{
  "n_kv_head": 4,
  "init_std_qkv": 0.0735,
  "optimizer": "soap_variant",
  "batch_tokens": 32768,
  "seq_len": 1024
}
Each number is 500 + 25 x the weight over its row's rms, rounded and kept within 0 to 999. Layers, rows and columns count from 0. Numbers have three digits each. The size before them is the row's rms in percent of the matrix's.

# up: layer 2 MLP up, 256x64, rms 0.104, rows 170-216, columns 0-63
# down: layer 2 MLP down (transposed), 256x64, rms 0.105, rows 170-215, columns 0-63
up170 103:535492467509449523502484477483508521493491497486477484507544542562498516518465498533509474486508457494486477476503490512489479462535470488514505448514519444481504512554480520496489476509504527
down170 125:485513562526469528471492512515502557491496519487529459524483515510511532492505534528520521481516445457459496534495544486522530496467517502517529523483509528466529525534492517497514503492506508
up171 087:495465502489517480516506562506489512507470495497566520476516513491498514479514507480472522526521484504518525520519517474510518467509474477502481573467475506490465494513546545509440512490508513
down171 081:509501497481517510520515491482454545523480500508476535517478505444530483478494528466504454488478472512511508475522452505489521489521480486498536496453476554544484483495513493496473464456514521
up172 097:510491517481456477519493527464480468494505474514529487499514483515483512474474501457501479550562539543451468481544467524502492473531495515452497465501508509482495474515467501510495498484478511
down172 107:423560512480501488487534486511502483495508532514545549510525492490515489470448526493486532536469496531527490480469459483499527486528499492505508504495487509478500516507531463479502504545493491
up173 094:544519507509513444530493517470515515525519469479510478472483447487469514466493499503504484496500500505455514483513454515523509515525499519477527496543481475471481451504525439519494508547478498
down173 097:503522441495525467467539507527476542511536495481503493517486468503533475495498513529529496500483504487481492492503474555497527486497492482490461498517450437507508497513542488532509447518526513
up174 089:500510512493435475533542558486557496509487494481523477460519484522465487521489485482483486522506453473488515512513501497474448508499496536497511471536487465465502492503530502481487523499498544
down174 088:487521483466438508498525546517510519499471530458507472536531527527493462515507493496543464499510519475501505478508483539510497505514510483470519511486495555484548535503543528507493481517515534
up175 080:529498494481483514472530533539509524554495505508510504479550462489500519479475490497455507504497488478533504471489553505487502470450522511519519512526487472522507517559463498457494477467503525
down175 079:467459503502474488516479539466513547490468531518481513493487495513500559501531497476456504471467501543508477507529538476484520561471508475490506503476474536519471487463490511518489474494489485
up176 081:495526478528525504509482489469498511520487472534442505554522513470523563511491447478533515503470489483517518524522512501493503506479517496514504492497495460451538492529470549497499456505518506
down176 070:489523507479496513500492513514502471513459512516498506451504455488501510492487475517509512503485486513498516502523503491472467488479441504487470461452521502491456530486491503432548535560493537
up177 096:512474483508477460488493501496466516454481515514499502484480507492467504544480476483457542525502492527544532486550493479472487491531497430481482539495511485456460510482488512516514526468500504
down177 099:502514528492503493499502524494464485528511550500473527519547510509495498512532514560511487481494552503487468494541536495479458504485508489482495530471508447513501516440532514505483480485458530
up178 093:455498519489475524471500525495537522466547468507496532505513525533543504540486530525487504518534490530503491516494511465540499508480521533448487518480503532450538510525486522499506478524505465
down178 104:521484516438549485497480481500492443524485515502494464523518488516518480531505527477532540480516517453502495474541491503493467487510493507547494502490492496495514476474520505463528441537478516
up179 116:482535511517469485521565479500507487529499528521487510531444488519497548513510499544515472499504470496475455541508522491545537525489524496508539485534501517506494447517504483527491527499506499
down179 115:487531476489507472484499561446529537494512496513518506499534489515499498498497452479481510496494484479472490491503537505478476492520482474546534446481486497554538500463533474537528490504488519
up180 105:500545502446466482554465478498511494507513463494492461484504511512510522428507494495509513478547490466515543449498521495499460507551490524523488502537492503491508519516488495492483480480476512
down180 104:484511509477485499516497520493500496515507480504474536526511462529451457463521483509452512510501529490530521478530478481482516485518529515491435523535439510502489512523455501523491524530541490
up181 092:502489538484465484460484491515505507474473507517532535498502500507497530493455529524526474533506484525485559543483528495531520505478562485481512510523450508479495550476504509476497480513467474
down181 081:517496448507481548507498508506443449514491505526490522506497487524485479509488490476515490512474499499477487524525480494496474465559527500478548546502518510506488511463475497500518548520548543
up182 132:519522454540495475514506495500532495473502513447488533495501458468500510478498471472498533478490495462499468443542486467468505473529512496493504501522493512500518502492543513455457543500478467
down182 116:528503500498521531537483458526516481501548515471506474492514536507465519530480463445529465546514477505495515444469484505481494469521510505493509485496500525472543491534496505512527541519472496
up183 119:481526498514471518528497512499529470557503467518447503498516458496506465503459521511486484481514477508522516506508458495522481500499564516506517477527505533480454536513481497479508531497473443
down183 132:559524448458503510518480486517505453525524472532492504465476466494478489473458503491502530497529484532519535523503466486495480480440462520473481470532517501487478518500475502509506504511523488
up184 072:559462504476481547499501488514502521517545475520481478536510520485484533509508470504509489559520479479464517534466528484523451495503486475501517502499560492494481517499523521475484468470508521
down184 081:499508493464519538518479486486509492530531494498489452498518523515493514488531508461489531521493529440514483496474505504469505488497491497479470477502485471558530550489530561492553501486534487
up185 096:469514518535518521504533507497510513465558538491497523491511501506503496494518488456467504480445484507518509478478497527518560496489552536483506498510498525475471451504493524494542511480542467
down185 114:534513499500519501520540488497505515495486528476556467535465497482463503519498477535513456504494478438546505521515481506544534524523516487536542491476512510469489501470535481495536477511489505
up186 103:504519447515492492465466491466545499488495472515499530532531489514522538476493484538484465519475504513473480465482485444489495530483498469505497481473527491493489497508481453512451472503446515
down186 099:550478495528534473477511487505513527543513506477557469532508500503514484534477493499528485498515490472482521476514536523497549475482494506504493447467559499499498531491465512535522481530484522
up187 102:530480520471488514512507539468485514498476489511496485474501560490502506489504483486510510518519519507516473450444583495491497483503496495536451501477463513524490529523482521518465473508536518
down187 112:526492452512482478494503486531511511440485508519515470486501508490542500485447500519474522486470443506487486509473534446538530490499501514505506495461465497520497502494447477504510522465460516
up188 129:491527450464508491561544526468500508468504542503480490503490527501503484507516491493513518482554468537484495506510532509482472491536538481529482460540494443488497472526510476511520500482511500
down188 115:499513530498463519500531494481538538491443463499505517531521506469558469480519479492446479500519486481518471481553471468518486516505526489505450505450519513509505501486513493504487489472486520
up189 109:485521504527463509497486512448527477510507502535494501496467460539552470489502524478524531483524471525510511546492465512515529464488526504481518470538495530512464537518537521483487521500505458
down189 117:537495446516454521496497478507542481508551525519511486484479460514514499524497539489515510481515513477528510517498492516499474455488492532472497474531508575492484493495504498443539487522508508
up190 109:503510512481473525515469501513512473502509458533483510503524505510502522495495506497514505528504479498504535466500521567470535488434472536527449495453493521515488497454482535523466478487472480
down190 110:497500525491520520524511470494486531517490473468478517479480502511522517473517504439509459520472487479441507532497504524506505558448503513506498476488454467527504506472533517488469503457475531
up191 087:508535509472496550464520524502483496477527447525486517473531488521495480503492506494479471479468511478480485473518540464526496490497483512579461540486489505499496504510535476527459467507497520
down191 087:488519507512488559525500473467538527498542504507494553492521504464455524522499515506499510501521464504521503502493446488482479493487499506483497515473467476526466521504480551559456498472487495
up192 088:525506508590511488508499526466493466505491507482478487472497478518494488533489471476493536488476483509501554517501473471521508528494516490500476432470486502485495519534523507486500551522471476
down192 092:486497535458496516519463524512484503556473506527493498458466525492521487513540536452524504504514521512519514503521503498490516502472525474540501493510542498521458533545517496482510558534520509
up193 113:485487481529483490499525494541478531523503499448519509557547523454520487522499500488504492524528490504467541497473492474505463498548492480489465503491516485454445507536480490489483509459508493
down193 105:484499501505475492521488531540501521510506489525496529513527547475524526472488516523498468478515509503553493502474451550513468477493479519482480547483493489487521503441564517503515478472527512
up194 078:480509494470530532450517536506522507478518446544504479465530495470558470473545510503487540513500517516482501506500520511535485513522487486509494455515470496513492501550526471483513486489462518
down194 073:488480496547501502517486492488500471534476540485465511537482498464459443543487487474485478502468502465473482495523489512491513531496526529466495501492523507447527479500459514546473538517508494
up195 104:515496504546473518549488476501530487446506477515504509558514500509471474534471499498534542507524468527497515543506505502510509481496503496491492477514554476518464496556471525502526523485534497
down195 102:504458527550517479498504516505489469479480517509510512501515480511457504548446513508460459532537461529483485489499466468491534461504515490510505528505511450522479491501484557501482519514518509
up196 087:533535524534519502551489493489479493504510508476487531553493472489512473501475501477480542490472514511494527506508477483469534450497494543460479469542501520507490558524485512486526527498539481
down196 067:495490493519504517464504517515504536509497512481518469431536544514519501512532510511458515505507501502477500516474521537469492572498481470524505513482478485485512459558505490512479510520451524
up197 099:484521511511453463519526506489501539470524494487435453499507491457483498544509495512470492499546516504490521499510494464560496531523494510492508501489530482483544505500520469512499534458461489
down197 112:453499502534512484534487496491469522521499506472481471524472530485489545557544497502476497490524526485499486499531510536494498533492506474427478514450552519530505516515505486492485504498476484
up198 116:522486462470522498555496511476508483517544498532479485516527518461507476527501462465538520506502515489498473466525510480426510497518488519518520538481486468545473516514509511497481488470465480
down198 105:520455518485501492508483488529516495445532512510491496446551494487503530488469544542505493513487496497524481507466496502477488516511474531508447510526516490471486503521533456440477470510525497
up199 129:538472501482463457512510527502516483460541527467487498496508486502521475494505498498554491523534495458488536509505514529490499507565471501505495504558512483521441489491490492501513524487448497
down199 118:493502465511507532500524505487493485475515527529513467509490536474458504493450498499536529501516490518495490504459507487511498517504490460441515472528506526465501462511477562486521572511520496
up200 090:502528503483505513501481461530533559499499547538536491486532496528505489480514511510515525479533493509518506507504495492457568481418499485500531475500481520475508508493477497508472473508535507
down200 091:472507455531526499489451543518488528509515499484470487474474496495492485503521503465547493516520529511503494493529527482476478464538508518451478451494472478485483451483519530490531492462494535
up201 108:484479502495469483495476530485499514474506507507470479468515559478513495536495493482541521478515530501486482510498534543517466448536493549475481527527553524493514521481534526540509528517504495
down201 087:497498488488522498505541497465497483536444492521502510518477452511508515505505517500483492498462460526481492570524472460474540511501519484511557510537511480497487498520455530488482546496499510
up202 095:498482507496475470499550512502478514523514485500489512458480479476533559482539500499484502518531504481479527483472457475512544448504526493518476533541466545511506497477497452511486506525472490
down202 091:454469507509545484540496457450471531493477498475482547480535569490544507502534510486506458523491489494505503518499492489479499473486480529490480494476448516493489510520505505477520505519516532
up203 113:507488507542481512497516511466548499482502472486498440481500488523499481528504498526510539520516480456512513512453503494513497496503466520488479489500436518491487540475527509467522529552534458
down203 118:472507510457493475520528496500511525515537506507523480479494472542490525478473510532490496495534476520507508550456480497465513472459431530502527504517482517466538459514473509472523494510482524
up204 106:503473475491486467534529477482530479465505515523503539537529515467508511510517509513488475491494467506502536520465466456482538548477511451536518491501485512505495449497452490491486525456495504
down204 111:500504462520479512531525516482502500541514484514495505491540466531512471501461508515492483524492481442532535470507467521494495498442471486507526515508528526498426514474470468516510480480489522
up205 094:483535505490488498516516491495478539472466492459473470519493462472501479528483478505478496467527505494503566440475494503525511469472493505453489454539465482487523515531494500465510505533506512
down205 075:510439512514509520469463505503495483496496507497505497445515492469454527453494489504459485494496488498476503515488533474476496525451468519469498514489506515486453500457476458546474487461506479
up206 123:511516490497473519500495496546535527450525525487492471480487478485488494526484529493541524467503511548487542470560521516483521471560503537483480500556485516489500496504523508484521504521487485
down206 123:508487479535514470496503461470522497523463505468494517490471491511511488530512445496474488491527505534515499480539498517551496525529507484489523522485501538530566431490494496475521525517511480
up207 091:503505535495502498433511488500461519500490540540514508496463530536501505508501481470486477500483512498498456521527523526513480495532566483499469525492541464485501489489515465532453476490464496
down207 090:503498485519480515524483499512530468491510449455481508532533455475503482469509524517502495492505477485511528498499500497464520499470443527478567485498502535488498532498500483508507578531508510
up208 083:531520512440506488490502486500492465513499485521506491516491511481472456487488491517455539502530515521423478472467513500511504513492486467560532516473465486469476481527524487471515496518472494
down208 085:511491538465479501456550445496501489487486479481461457485497528514468510532470540533506463483504529509530509499481534528483486537512528495521491518484499496475502475491522479490462513492441515
up209 108:499464501511474504513461530457536551510536480526527451506482498528470480490522527498461484507482473462500454514542477510495480452523472526505489465491495508502515516485545481486480533503500487
down209 098:539523521506496481456484534481492541479513529500476530470477492503543533533514487459478505488527482489529499502448479481523487511494510501501529490470510552521500542492510456482473485546481465
up210 103:507507512505473485506508544474491521466502519515500522511452528521510445488487469485542515446471509500524541489518516548530518502496471502460543466538496493498498488499482553503463528513488503
down210 095:516539534482517556517481508513508469525517522547506458506517469510475475542437509489504507495469487474533493509497460480464529499509492516521478522533518492530478496449479478523520495532503512
up211 101:467473495513436473535531488528511507486530522568477518519520506494479502496483491486493474492521514479507507497523528470456471466468495511529534522508546479511485498555475515475491470475500505
down211 103:478519508535497542513466503459487515468492516509502520499473469549488538518531512472467526473489533500502487552487491550454496528447517491493494486504492557483478495526500500489518480476475478
up212 099:488544555485484506493522506519486490507491480483506495462450532501505543511506485508472453475511507498479485454482501515488516541486512466471523550534531520466507438480511478526481494497517478
down212 105:498524466477513502509494492464529441473507501516520525471496470546499518503482500524519558440514522511470489509496512483507510531504499537506451468491534480484478535512478461457493487508520522
up213 112:489488503511518492517522487497514482530531532456487471543468471455472483524496503514494521469499465501487483514544492484452502469447510529517503490546477507484515503502544520517524549453518486
down213 105:497520475493539446454472530469488485480511490479502517538500538468483507506487503510497492505518502513531489478477513539460499572488451502483475524477541508529552523500529486518501517508484499
up214 097:500529430478484498513503471496511514478525458518472511497507513509497467499457516485497513477482507475497465516555490476526514466510476526453472504537540490509513486526469487519492534438516491
down214 090:496490512494521489472486488539505513532487516501494489509494509486495496505486483500571505520450495485508506500500465478511538549507465457496487462501514451460511477463489519443504465511451536
up215 100:523537503492457497509473533497498520491517480488523507499478455482487512498482489464510520504578517481481505476485503481531511481436501511502492532509515482467479461551452527495495464483475523
down215 115:500498522460499522527530508501501479503528512516473526512526484499524506488501510503539508506429526484496526545516509481521533433541520494479469531522514466483532475475477528531498517499540475
up216 101:482468479515502472509544501487477433465492481473549506476486519500484510497509479501503483473496510495473479493534525539489501523474493514492443503479467466500487526538482537489479479447546509